Weights of a small GPT-style language model, trained from scratch on English Wikipedia: learned positions, untied embeddings.
Each number is 500 + 50 x the weight over its row's rms, rounded and kept within 0 to 999. Layers, rows and columns count from 0. Numbers have three digits each. The size before them is the row's rms in percent of the matrix's.

# down: layer 15 MLP down (transposed), 384x64, rms 0.207, rows 295-383, columns 0-63
# up: layer 15 MLP up, 384x64, rms 0.201, rows 296-383, columns 0-63
down295 095:503536528584462490383416453504388582508446462618524449531423483498464426504519525549492499462457515479479512483496379499470455396427463454544487478444422530465520530500434516577499488497497487
up296 107:503576536582533520441496514546439502487558530550547428415476417539407509514466488551440558498508407511464496591526599523460443543418497609487474485526572468526457553499457566522533567483469559
down296 113:518476576515524495586513495474489537459543446523535463457525480530566581457492533473457517542570582477552567440512586561431364553461561531474476426467523500448579519580553471497515395529562472
up297 111:481444588492592568517530562507450496507464539469507508473416578480528522476591517516484537489515478626609543524493432411512522500485572542489431514490481416536497460438501548408482594558473445
down297 122:559518468516575487481561550545545510423476539541560457447460486453518531612548385452447539445448493472546551461515531421491518509456597448501436555559406465498514489605490536457527551492529578
up298 080:445463485429482505511454562449466487508518414510562618487599606524533489471442548561520549529482515465423551491409472469526520545542455464508452499464518474501441486428381512561442490464518610
down298 080:490590471427430522514505527559507542523446531556475450446462457597437519614475629461472466457394544464632578438486508514497494484443479505437553493494430511516496530499500457436504482518521469
up299 082:499545514500444569536540425502488497467521483558532635485616494503544402504523545480497545583494518533392441469585455442610565473499443577520428537472523513519458559546497471484496496543480439
down299 086:505506523411496492468567555503484472481461525476550397498488622438440563464563432494532503506485442450478554486520554501488394523604481492498551366471439499539572551455486420516557493458548536
up300 104:565500545495573468510549464390506414555538562456516548533441512417422541523494470484547547513501482533531532490460434504586398447569514440571501535522548536592517461513388441531573464525544492
down300 099:510569395470530476462471485558428454529461576609523410518416527491475516525481562486480478559509496510418509551470433485508543409499473515560513611461562468541412473413438463543452493499441543
up301 114:546591591535448472529436559429471440513551491434487470459479516526521477493481471575392581469446463545459472443508490432507513523547491506633516484457403504487560500423475412415541521524468459
down301 106:580535489499445590509528511558422527522503496568500490580477442583486480486540548490523527518541510518512527504516494417611512440471465479536545492452484442462559355518528442503436582379439558
up302 101:588444503584585568478512473495425421511525514520494546466451435501445585520470478557495522493560484498537513470493552524449457508507414495432557467545486410552498630447457475506544549390558435
down302 095:460526522435513569550527446469429488510422483495508469609453579469511515498484511593520468507470581436555513497532561516457502538496441443580443517408584408510508400536467458406427467533466472
up303 111:514463475404546492468495525555491448441525526451426567425605485460407565500471511513581480456537425518467479534563550549534575544558459423459503431533521454529449582428534433513429498541460454
down303 111:467500366459578403551458480448544457491590453492469446542408552528573614469492450515565485545455504540541561420495525406498448446479548530494451513462495508442468506526463544497524503583536484
up304 081:465517455477484531413564482516518478397529505578584402467545510444433447519474566443466471402502419563524486581579533528469454552542578450517512522530439504486459610444503509446474549455519514
down304 085:481553508553577477412459462458538497621513556467505495559465529410485470477552464545478567544479470420521529480520429496363525493392548501540558528445524551463526428570442507513559451474438499
up305 117:460547505433530519445495556477451518500538470502447463540581492511426550495497541521560528562587416499381495483463467538475437542509423466531415463391577444604493497571564478507517533537485416
down305 116:468572502624512538500442517474401535553461519530495531538438557526522490376407511416497530396478580395494532472506510550425445479493574503530561524530506476516514469498453574545482471481469571
up306 089:547490559520472439412472476465527477456447469461503520459520445542523571563426544464534557603380465537491554535483375546587508547529413528503462512560432476465444431479519465519464571510523449
down306 100:453533491536511604415549535467462538514495524445512510433549538470519486527579582487463505508584529608556483458478523389547527564393580499529447523560424465533519524536531549468479443403469527
up307 097:490480515578532436508592559521546482525515497540516434540425490478506599480566493565497608483552497503501464630481568474498533547568563482522543585546479489545500504484466566566580532550457613
down307 080:520538635451432572519516505463407536464447494554537436476505548495513360510486466464500437459392514578462460510546494569518471583481385549455447477450543524455530487511488535515504539469543472
up308 090:536485530374463531449557446525515445452471475560504446502494452479581572448494444551524495510449487526463564422541443517582516484400557612558496570550524536529499517546483510442506564607560484
down308 093:523601531540530470396436514502517434488454515598494484585572529554576513496474421592544481507437577507498534530462464544505388513475493541453581497459507487473548414498525526590544418469486469
up309 116:513507539457433512492561599497511503519475520494549598537484392544473474487516393608438564462510505539483590521479444525463589533512506455501616448545508415464443550538425476500510474552438526
down309 127:460513489587523437472529479563506615593504521513531415525562455473548419526515460444432480472482523503472430497401513535466589518502461432463492561521508499540434466445469559435504522440419616
up310 092:488505564555492431518596405492406461543555473495608521485525466574541453524496496547528516582429433485463536544487544500518433564495476554584490494516620422501627491497473568492515498508494522
down310 088:555456569486469541528489517529466410444511516535497448456443619568501602458509450509449408479492407535524448438495454540464577520467583464433493538461526473528528420484470610578526547464485483
up311 087:569549560464382482428516527548512529511451535527436445411480480537425457612496471561448478442491517543512483478516464471457519476546470486664523559490521475505463439579546507546556559569467499
down311 092:488512494474513481514433476489621514468564468529529470485548491471513454469472652484510523466556418514475472513540539474427526476515514558492445503457546588482506368401565433526598409535507485
up312 121:563528500497520501495592512495501452539525509613529535458512441396446498492573490477513429426487510549447432493512625497478429511542508551546386541441500456446477443376495460504474487553463434
down312 117:503567495513525493467495527560525416506459518463515456489473570518507429491577439562549551520568368447431497465523493581575488462613501458441458492535375516480524470579462457482479588462459531
up313 110:462513488429414464430529447523517477466538470517545503460466512504492570536548567398386524491472551616526546506548488533488449525586518626472447476512574489432536500509565500451516422419519452
down313 126:496424467525483527433498485420494536459508513412566461528556521563378526484510456495483418507503574536474486553477507432483446562604550513488500548470542469545512591591515376469535428499571536
up314 089:638497454388445497511545525523462548484485545537485559369450525465498533519580532483463413484489450542482516520523482442476571539552471529529460486594571492498566387510520454581480556507520473
down314 098:508450391567520479503501540556442495485475546501495515545478462518444534449377490452523497474467474456498500543536427528412382432392463527470492487410402496576453450496467527516465389477514509
up315 099:440557542480510494501529402556563504554468508577513467447502416547469511499538514493438522505501520576592347576499478508475442493529522555507573555541581419530530555611457438513511520550505473
down315 105:535480444510395524454495522455529512528488512471388479515425476501491511446457471496521406578477440391551459493512427489447481504498499378536488588569522590517500472532434526404435421514500457
up316 100:460533461429505513441476481491520607482493528547533557519596513633529476525470434598423479489489504447451537559519480550548435537574570549589554430506481452520467498565484470414492524545510421
down316 107:569533487547499547406511500505412529523535517485544546514477499392529469446533573548472469502563513418528426491447533500558501374495457561557468415533479491596524477467401529521487575532406474
up317 078:518482501472574587604512532541523563539491490498476438417455371435411571501568562501421555437482512547514533574442514466530502541492535509478461411456513518535541437466505430504462478547498401
down317 085:496539507433514455485591500581453491623449485422512447557488568509489516587522482581564528430430472565518415470525588485547461536443526490519476469513482474597489472578508551534569542581512460
up318 085:464492495524471560594554625467489525449511539520521451471589518547554535479413417513553473565533451518488526441472427598573560554513465469553477582468450473444460522483424519471423533502498420
down318 086:439488469511588495535510430497500604482439481508462497580471547570462509447556533471447493417485552536498457497523570533435516487540525451501515424430353568523479471363460483446566489485524529
up319 093:546516545505516466516506575593427485457568432527629557492618524564465549520521465517479594500545544444432536518533566542505518454536528422442417437522509505542526519468398514513556499554454497
down319 077:427592506515444490412546505376445504618534529551511438448536535525531417473534511448483469450500569588501443515550466442564505537547489482489397512546551514544482496536555564509457494418521443
up320 108:506433516533503423490509450513435491482548482533402494531486392536585518572473413506554508465431541615496483473492591540546406479568477511531534399495511526543503603415512476480528570489483516
down320 099:466511498501488425463466536432532554460595554492464571498454455482486565626513573488456545476436555547543514451424431467473461473438493539432544454428359445456491493499530545490533482549423500
up321 114:384450535518454514537538537551440487489503425472436508485458512438496535500467553478468534469498577569492548488453433607489567558443537506509500377389508491606494517578572437503559522498537492
down321 113:400598499571506488519482457522454491512460454451492507537498567444523494495610470485458523450546400468449454557487571587540432509543589504571506469517428513456412449469507479521596475563458432
up322 111:420512592460485607465529408564555517420554542558542504420507564451545489534502467483476516421448451558490498487520489533436522468454365494567479611451578456496479516514462510541493507455445507
down322 113:518592417488534524519447566506461520489448561510511457537525543460468564601523548491524438510459514345497603554505565431505491452516506520470452503502585518545486514524578508511603494554605490
up323 085:546529560468515551488508535438507522538547426490586483476540505504485591498442459493418589523454512519474619573479578503469558454507459528495494474429605563592414437392464474513474463490500476
down323 081:496558502550407430506526540515469560580580514505523470381505489512554471442453514455479482544442554586491421499499404531489416599431583495459517514491549589525453525437529445474497526442459531
up324 092:536542496489428402530511462512456508503541542508472590508426529470552519426464524471462521452490576448550481576350459508467436499414420545523553528450515432530480507387467459523535420516540538
down324 084:451420486512525528465455540516421440504536365482465553448532481505520574528522545498424489560489420449499528633509522444490483411477459352497559503481460575524558480453470521511518531555489477
up325 097:584448499474468551496515493558431528427517473519531472463453536506403543480518487571508533480526482522445574486505494446537465556485351447588478594528574562497494466463459470475601433600544529
down325 091:412488413511446549480496588499445589478447559503511483490460499485608443513461504499523499434538483478496395549512431417458425519403530495499474449529430428525483481587589483488464459477407513
up326 084:489390554438522515494529460572514511578467396533457486486474571582502445487508532514514482506443538515489619567465515572454409404546494527479534609541515456551482586495525489545487501419464451
down326 088:454448424499483523532541498549447487501453476441475535452578522466456458451546466627589481511507479543558616481536448478503560441436541457512576420555411410489525506434529484539512575521458452
up327 095:532464522518472497400469409524515536470526451569541524452587540518543445456557487508481467602500519540514493472565490592503438502484543521533507443412595430552525463548459530501497612579584579
down327 075:532532514436440514508571547462428514520498575529463395516358419510477442515504477510407513401437513495485564527464531462522487510390423480526416502518410494542466475448466528417474493455508491
up328 111:458529540498542495538543585569482423471487509571498500532419408443539539453547497477487460581489408434503483560545450622461429469526485454523421482535506474579435583485508486558404513519559480
down328 112:445501511571518497541504463531498467552513461434582496530506475455590572466547450594491549553562550481480486500571519526513498536473411397547549543530480565489533591449419425418404487479578469
up329 115:502506512443494497458485613519484517476448453505481464483496508407498549489525517620532450448578530512562518398463451523511469565551626565527439473488529484467521496560514329501495555464511469
down329 107:472437551461393530507484448488572409506576555553508517489496534392485445513470459454542482437442420538594534484487538510490522520550447511544478497521536464482450553456491607574440474404407464
up330 098:506532532519442390497534588499429559462490519519546508470518387463463423616440430465488571500498402578469521489496468544526523594502495465551588497468447517450535553486536545534567461472445451
down330 102:503505418488522415481437478464537448541645556531526527492437433506524484419464483455468446428477549481538509474502556457495525558490478592489436510491444545549382496461433514378536437546497513
up331 103:486401446466508390539418561418464481545457552498517506485550540443401556467487523432505543509463448448525522418441562533456484506538426601526587527584507540480470468566433457552497470473492510
down331 080:449493542467444513534541498482409505430469504527520474409470521483463450521504415526475511469457451519473565439496380544520381569469444501507430495464417452492519479449408486479413546404520410
up332 107:626504470506512462486447538494484488530480600476503487431519502487524563514495592544600537391530404505487534469431582473514471559519498528526536507598453453456467491561485507548393497414537572
down332 075:508527617547450534451605591483465588554519502598478429484549510490448474587535525504496504493477471574559484528530460577555504608532530539493500484466590479523538588477566412523498548489490470
up333 095:503562595612530578524463487427491516501481465577531545518470477556591525485521434495481496389489533569463537497496547509454547512582418510451581543460561442520492625489520473440463552439513485
down333 090:567451554442469525437520579534512558526493596456503497395547554571451466452516538436415517495636517461508549477529588505565438452497596478564510452559534555526508496529471534506563521481534455
up334 093:553543517467474560528475478474554483399483471554533615389433393443478595494485474496544483535482394513560500504472557532548400479457505536481471565525523460496540521459555438517461552474404519
down334 090:490483481515554437530406484505622567580562461480503469546508548497534551386440590443497466527489478463481452453488594384481517430451491426486517503544487481461418407482490522491531555530509553
up335 101:451512466522472424499535458423379474476508457521489466449415467472438519489458562501489400583452552480462534521527499548464413517444524572525598473585427525540525500484449570564443554555446549
down335 094:512613574506506473485408510473485464504471487482472563587501523463558556402486606485428503496563518449495433452481469540405487536567541525456597519497475511421481519566480485462583526557518602
up336 088:436458550550464439571472623545528554503481472539572462497482463424521497513463468509443507532574468432509512495491514608463355497574565519542509453470526503555491415473503438505516552513423413
down336 093:552487526487444527524447544470574520484459470395533490575519466463405477475533505442439649454564438463503515497548619479446502486414585497469522540514432580578549465532493522474486460483485537
up337 104:524461566559534521436500498447486415512509462585581447419640486456500614424544470534514552536547572465449444487526518456583502475505454549469518489487479581586508521455477450555556497499534451
down337 100:532443484376461503562524521530584552501593569439482547454456571520464503568497531432530499443398557461533460507551544494491544576491461498505413404533519493465451467608469572564494517512519467
up338 105:387533603476463482581516446535438487465495530449594551535434493490456517487476470477453548476403503565511643505530502460535501532499544417537464508447470500421552531506627485517530429513510481
down338 098:425546472521558502530521519517536602637534500474431467489560478467540607517591444478627479456486530429456481539533546502411582448480436457533572510478506486507473496437437499521551505502545519
up339 089:499538507519488451548393400541457484504533510521542639522505545482449450507525530478463509535593473502427591516525575498463502508523467536431430462386495457514462575533498423534525520590423453
down339 085:434499527490508471609565507492470544453513531504430432566499484519499434616415535521417452521455578445583453550558448510430469508429483512469493466523542610533550580484592511454504527511452497
up340 093:480598546527491545541491509540490478438482510469592459440407512450454611487518450497449504490445491509546433443558449480492536488525452458549587508403633570537466492528482446462573543520584496
down340 100:555507530434498457497464498512621422539466496460421484451512555508554438556568583509459435490484425498488558539467468595497463441453469588503484504580535490556399423465590521493579523505471532
up341 084:473539526453423407401464541416430467523524540543448511507453512485461405558464503501429554435484513496411494537459376505524547530446490464509468558534550549492481469480421433504526524411421560
down341 084:549542503418540520494451514618572582499411547499455512496534577471463560541548406499574473507527429390595502492482553500457510462560450539505511452565492466449492472577541481445452570526461462
up342 093:510387494489510485507470528608505477469423525421525433515458574495582546447483447528478476429465456544581530485506572542524531456513492534541548558466543432538572636561460494511476520414570467
down342 094:473545576436497339527437427521488529570510473565493444543487550518536500518490479490485496412373503473437505493485402542526514507509505469536444418474484472565455468540507513563424469567477402
up343 092:513424470562474497473423531583504532445495515499537504495507415463540534547563536516553539454467468516529446435516479538521555502598447484584547471481574490604425502403482430440488531535396397
down343 093:454513407554569567516560455444617488570481494473380575518519497498504535507483568540551523518460459502503524420506550496489591484421559412523464536538479533444487522521532492521595464594479576
up344 083:476487524519465482475462554523525472456473495600419499518486500542521497528458568474462512502478437487510608428495408581500399447481508549583460522344429500517509512450417485518549515516418412
down344 083:541529440440540502526525522537475514527397532487595474516543503486528522473544468452504502523480616541482404525447553415589519481630561534442557510536545525497500536471457493420605402464492478
up345 109:441474563561475518515478527386528529549619484482534567492432477439553568502506498488536547526525551552553506483474405561454519504495475467523441486426479414598561583532422474414450524498538563
down345 102:511548522538476465442555454503567467539464566590520424527535479558472511460405515448442350523454476520564540550545449539511564551609511466438540617443485467499508464495507565495501463491487443
up346 122:416520495524362470380523500478506493488473507517494547556488484535541574584434490492513503561431407495535552519555471491640424551583524488504458501453529452439539503542502512552542547448434474
down346 115:520504504471453516471494492500534484640450504555512613613456539552528492572486516517539485544525387461492471460509484506637499464508575521481470504500518423538512484531493520579540451535359501
up347 113:472530477472548523508533512573462564524468513553446529466543488443494486499413488506498510402537584538447546478633459519572562521487495615490470550438544561408466569497468503560426514456487392
down347 122:533585492551542466554498444481475500429535405527555470454573564514498573496531525501523526511341524520460540502519587551473455576493485437497440522514540432360461520541517435562507507457544469
up348 090:448578548636523543516561554494465510444535444508513561496462471468585497554416489556468428477455499494495481459540456557435527488592512475503589474515534409528430617498549465544469588528513490
down348 098:484510483530490592460478485517567492595559573593557508528495522514462544461536542459552558516543435551534578551466483460543489494415502533561388510518476573558589404437507565535566421526501512
up349 122:559576578443485475408480541453507506524512515471424531583583482472448502504488474568476534521513434540543497570499484496501518456508404565458553490471566494536514510470405449364512612517414451
down349 131:586515520522559478530456562462583403471500455535583443505510567450563543433452477480530408497510471483449550422458406516522509456443522439493441550510453579516468554408494489502541461621499481
up350 094:429514513509509540565591576408425506474582450507517610411515497489523511531475488514506534581496479428457488473542436516533615534454546449508449448542581525559496526468468448485368505496456486
down350 096:512395465589470511524455572507496546491494469521571468542411550479541463429527518516474476588518586453503528522481513416533531366446425482532434489538608483437537412446549521530532469527530485
up351 092:498462515505422556518579497551497515526461462509498577444523538535581601474550460435519612440428450497504482475432520533536584453560519564539575525504570558485536442469524531471441567470582593
down351 073:516462481489428578546563474484501455519508409410458515481456500479503490556529492518474530439506413523568518441504428501574404577480483470588459419612490515526457493535533520380447480482399498
up352 104:459462470420567571513604453582554536454487557623540506471471403518409489482522453522516466470489410553478498533542557551535440595492534531548572514486506443503551487582519467495507470541516580
down352 111:514519501505497513523495558550566486532422469405565489501506504471536498428500347523512431534465490536504535503581618516546495497513499541406418457610568459480518581570551483500468578531546505
up353 072:542471499442447547514486422468455469453484496484514473428427457458468464482501439535478472558467523551504572457564558490388490380541507566423442438436513410513517460409437507501571497503543600
down353 069:410525547448374514463552473464469524447461578452460415474535489472493425563469454533548529470503428535598494544500461501482603516419511555405415437480503468522552489425462544506550501503468451
up354 100:468520534466467528429502485642531478491561486447568554425539410492501519438489629477580576526521517555564591519558485492566399531531485511545497540474497546547463500538477519546490517603508531
down354 100:527562447539532565534505586461532456515449447514458544492486485485567548484545535527540466549563420491418544528567514515412502484500478485524596519547375555504494418434526560436567599430533543
up355 115:488496583432490466489447553473589502420453469451508527466563477379477442469465391512527511531486426505452436556531443577563557603458469552494525545456555493488442488539558406492511465519438478
down355 101:460569490567426548460510459492482459422588482571518553481438472479531508443531642523497520432546480550540564471440426533564536552468508439480490506499517567442512479506359531501452500452586477
up356 116:517446558447457552494455454462442449448457545468437454565463497404566520510511530519442595456553443512596555471565496520499434514511546564442603468537458376474459540493506476474545554507565449
down356 117:593516465409485548605511562513532494470592560458541558469580592485444447517499462563517467574450485477535604452540512472497476405520498491495546436505541503484448570487489403563492492479500410
up357 097:512425566462556522444589491666429471454547498491465516429452506470446425551461517475438500445541500459516479501507429494512528550445553562512473424492545424456514542500448508514604503558479414
down357 105:508467560456501538502514451519537444447484553476563564513506582502506444476506574625536568512520540478602391492384425488549487491431504542449477550500547528452571504493453406475473477588489456
up358 112:405621586511469484571493527502492553451555495517499485532514447483421471455464527534410533462473516607575516554570501518569460490523482606454513519490462403527508457528492523411529500388533530
down358 129:467455562534526472477557525503475462385507437443474443479493510580591439442484544471577536554442514593422544415454499552436532545455521437509539476481447448490523459394531409504522518549519559
up359 102:532403502539525440463506472470527462492558453479517473478490417526429577453452559513468531568486533474523552550512458404486470435538416469469493439458457445605464560486437517657549508555512462
down359 091:461516475487459521425483576516488547552561458587453508415469550521540483533389513432452469435485451535473513532466466564568477495427556524527530588555528537477536486498578460511435489391388567
up360 116:402405489540466525493435475541503592438525541456516441555443431547552544479539503593370583474506588513562470522488449509476505488549562531552520560519471531490572440472511442490441552434493459
down360 122:544523527415539467510541492503442503480539483644500543474525436413458528633549429463571560493470547518464509578448476507555531487398492476482562398492529452530496545477447558534536470463432507
up361 097:442519526512504524551444423465443481500555581426477442430455495522415549549403433546533506482478443520484485447489445522454507499492570673582502538554612520501501558513513545471476525512552498
down361 091:493492532521419502374490457523496458350479612420496487434445514553513523483505490486467534501465528444483572554455482516460420521509453522481491573482451569402561458470487476527432474429444436
up362 103:412528495480486669405563531518437540548593431511431459464457452559532542439509465554575532520576500554497569482488496469592443537498507498514549456407578478478488508492493478508457510478506543
down362 102:446532474606530443486452464485514474482542392359428461522495564462577492475491564513555561510547502542547425426447545408521487509490555403522526401572476479478497508508488475511586488525493491
up363 083:560519533503473546504523499483531473496458620477435503486501509592571518385506563520510509469526498559398453537526516464557506606505579490523519472516502411525412577522574449468598453533466416
down363 075:471634541514541575466433458496450556486535474520439524419494519444466485537470558453425433451444488430543519468416393553523508521431473583505481519431449571447463592444526494517467454469482492
up364 107:543570451429478540499560436492439528515486464502503555517532530451387494444444516532562469572434517608512533485380491532503566509578589484555442507443549490587491527459499535419442518510526574
down364 076:520575579518457516441521548498461600403454521610436538453493565520498481504510596502546509479584554575473546522453393561546470554537511481530549542514554529517595474426575472492495512475547528
up365 092:511515523480518537507651463519456511533439402514458510471534459537498569511511480508482427468455496660555453530485559495528462499450445637518485461513560523512505480438526537543502608519426527
down365 102:445557465497490499453388467539561432496589572549496525549492493503504556451462487469567381515531517386528545462449513438448590410470575478526540511476534522479494534386490555526531541464537542
up366 102:609429440541493514505445481445503494461492520505483521520528425563415507567617453505490480462466557511492580519533477575564405534493554461545548549495474445545549547499493557527405506625548548
down366 089:408534605446420548535592525518537363518490467454450497510499510448595506554529520515579478432530475472489469440423444501585486513435513507502507452497522478539561456407430509510572469473458458
up367 101:560577530398461378454459585414444463464503524427550461507541459540476490537435560537479497482563565565459463417541475490510491489485470549610458472535472548392481480505459465484463544560518462
down367 104:506505491450507447568456429569600506571451420515446462559559528530559546486604441451601479521477476472477465494500432482616505543497510506499505522563631470587432527499517493521479461560472471
up368 098:410561556486418552469517472521384507467530445549566514553552428493440525487462557441483572492481496523479499554543489532533546466624529435480489406493420543470560569467597458528520448472534462
down368 109:464490479509510501546446514554514597518472480448455494528424517484468395538512439420425529511456485449478397559509516449405536477518543520560519463435476528551385486597525566587434421478524487
up369 106:479516604487443471611554515467487557488505566495431393505509471475416530521531533479478413439518415504494564492575548585520448477462478529581569524524580447577476438548560482518485508574462481
down369 111:484470476461513471561441525425395515516457527473437400543489494477527490591538471508556514488583516553497429557527436520498479525397432563536497513572468489498487499535559573479495518454398646
up370 102:524454492494460482428488612524461530444505456537577473556451509540449588479483398599489543430574435455527519510504486583424440477472511458511511464473552365409461543569498498488485507487448514
down370 101:521514475485479476455487554472522517555562493485441505459441499426448458536550549430392482559521530548451444515443373389429532510465479528446425516509433546627432546431509476494474462488543528
up371 102:444474464491531478533611397484541574478485545482517516432484454463593576459538456566447499462558567507455447551444490543477450536509569410570524543501429526403505533417493469490495587526541447
down371 100:535488552589516484493446497554442478472482506439550410555539476442450462470477523441580545630480497432540524445428518496504484456570396471564435556549557459536534471472561486556557557521508411
up372 095:538506534437514447499464448504404416539513433541517582517415559500498553371500537517493478476549543543539508438599503472548488467511534520518494452430461444485620532435496508539398523536544418
down372 103:544421563455604403507501458502432524442455449502508510531440502473503476437522583509444408484421520513576455486553500575532535580471431514452511443444511375521540530523516530448524434449509565
up373 103:394520513497551447419561514591438384533531588518433502464457518523525496576486540503458553510533482559522532523468500540579429542482557524592501511420546567460526503435476419462494548552423533
down373 110:477524430411528545393564428467451471523495562509464483581545522549452533433538555424548510513488442390523571597494420535458532506559454497589516515488466527498538526484548432547534560424509523
up374 116:409423539591528518517509513385449568415476410553511516499539510466502539419513534545447523487486567490425514537543590518471506497513432570514429428514516589540525542521616490475436484528467512
down374 103:509467523587399480616516543422553381512488508467518539540573493425536489500497440478544474436412447576504548509547585525562418506502486428523517555512554435545484491499506502446496517533403463
up375 103:552543557522484482429543600508475390505518443458473583482537442526521544510516617535462526456438396468378408458508486545482528553495516460543420454506565522501561508433450452535472525489534490
down375 103:499483434481508532549447487535585561329477464430594514483480483474511466589500424530559495497571469504560484455471526492552521505586477467579457569520432386497536531538526500479505500542499418
up376 117:561522460398488539475573509451529499555478519505473509539426530430421501574472535508474398372574507475553505450552517589528494482611525499459486545516552470583407454489512497473418531493495558
down376 106:465512555553472571511563496507363552509478576568480507578500482531476410520600560504558548541544562491544491475484490523524478466545577567516499530493395435446553486429500464493415412539530453
up377 105:614471539398494547459555602555538601454483527548505549500509528433464450482507587496452536521483507438513553470531475494504519527435516506490472550412463348502519502475480496544430542515391518
down377 119:575440517519476471428571464490526535528485587457459517505587546484535411479542487449478538492475547469515554531428472447439470522443408566549445630461472524512457512554433588500578484455511591
up378 092:520468499441515508458587498549511497447471500430472447536435419415513519530485507538504445448441488486460463520452525470541527500564592468457442553472482423551530513345463647537508504498583537
down378 080:474542426491419563502551441580538547500518468533477466454449444492477507626629501416472473404454525584575545510541504507511416510386508504475421455475474520488575508506541537532532464511505499
up379 112:436522545522533483526528554558493454517452534509485542506506515426493489413480397538468420442481589578495455535559384494581434497504469549474602420574495457509478528598423458506451468519463537
down379 110:466461553500520550451479473411490498537478544548574398468503463532494487573463512457476622503403449574505493440434571493400520512518540412441500574461479508574492487542543466439559551543450562
up380 088:406506465484510501456541495503454531498532539533521538515466569596543560478543516510403437487508503502500488481507427608509463558490551549520516576513415395449474484551634411519486406511422490
down380 088:481572504580633517569499479523539588502503446435552507560564425417502423575546501462487497455545463516462582523506525492508456426450497457535441480494511570443552512527467534433560517543386503
up381 122:520446526485519465419541528478546564392540529499533586510445493487519508495527599517382474527516457575483468514592474470491486445542529447532490463499473390583592526468500593488480561486476389
down381 134:523399513517469541554544464458448561452499489530476501483541591493446472395465480426551469492546545552459401633475467500563451570494537485527462472564480510553372517532515435524435492546535476
up382 104:562523499528501486525587483541548484470580545510592443492538448470557580524469495589424513516447380492465555393483470475492540454450520503477552582511571493486406538484553479560453571414530483
down382 092:482507414534476514513492509533501497548468544478507486497558497496471475477521523583607549447589464576603417553509525562468523502582491494528501454562437569579507577511503420465480553660478510
up383 096:467525461415485564562567571533530559488484448514529526533531491519526587416365479592512499561506509491451555455514444629542436557543521454485449502445533529577489492443484408471540485497456530
down383 095:467459387528471537521435488484412580505566527472436447476477517459569434541459441459492506558492566585527582457453463459551457519527497458502476485416530412419554560560521537597443521465548489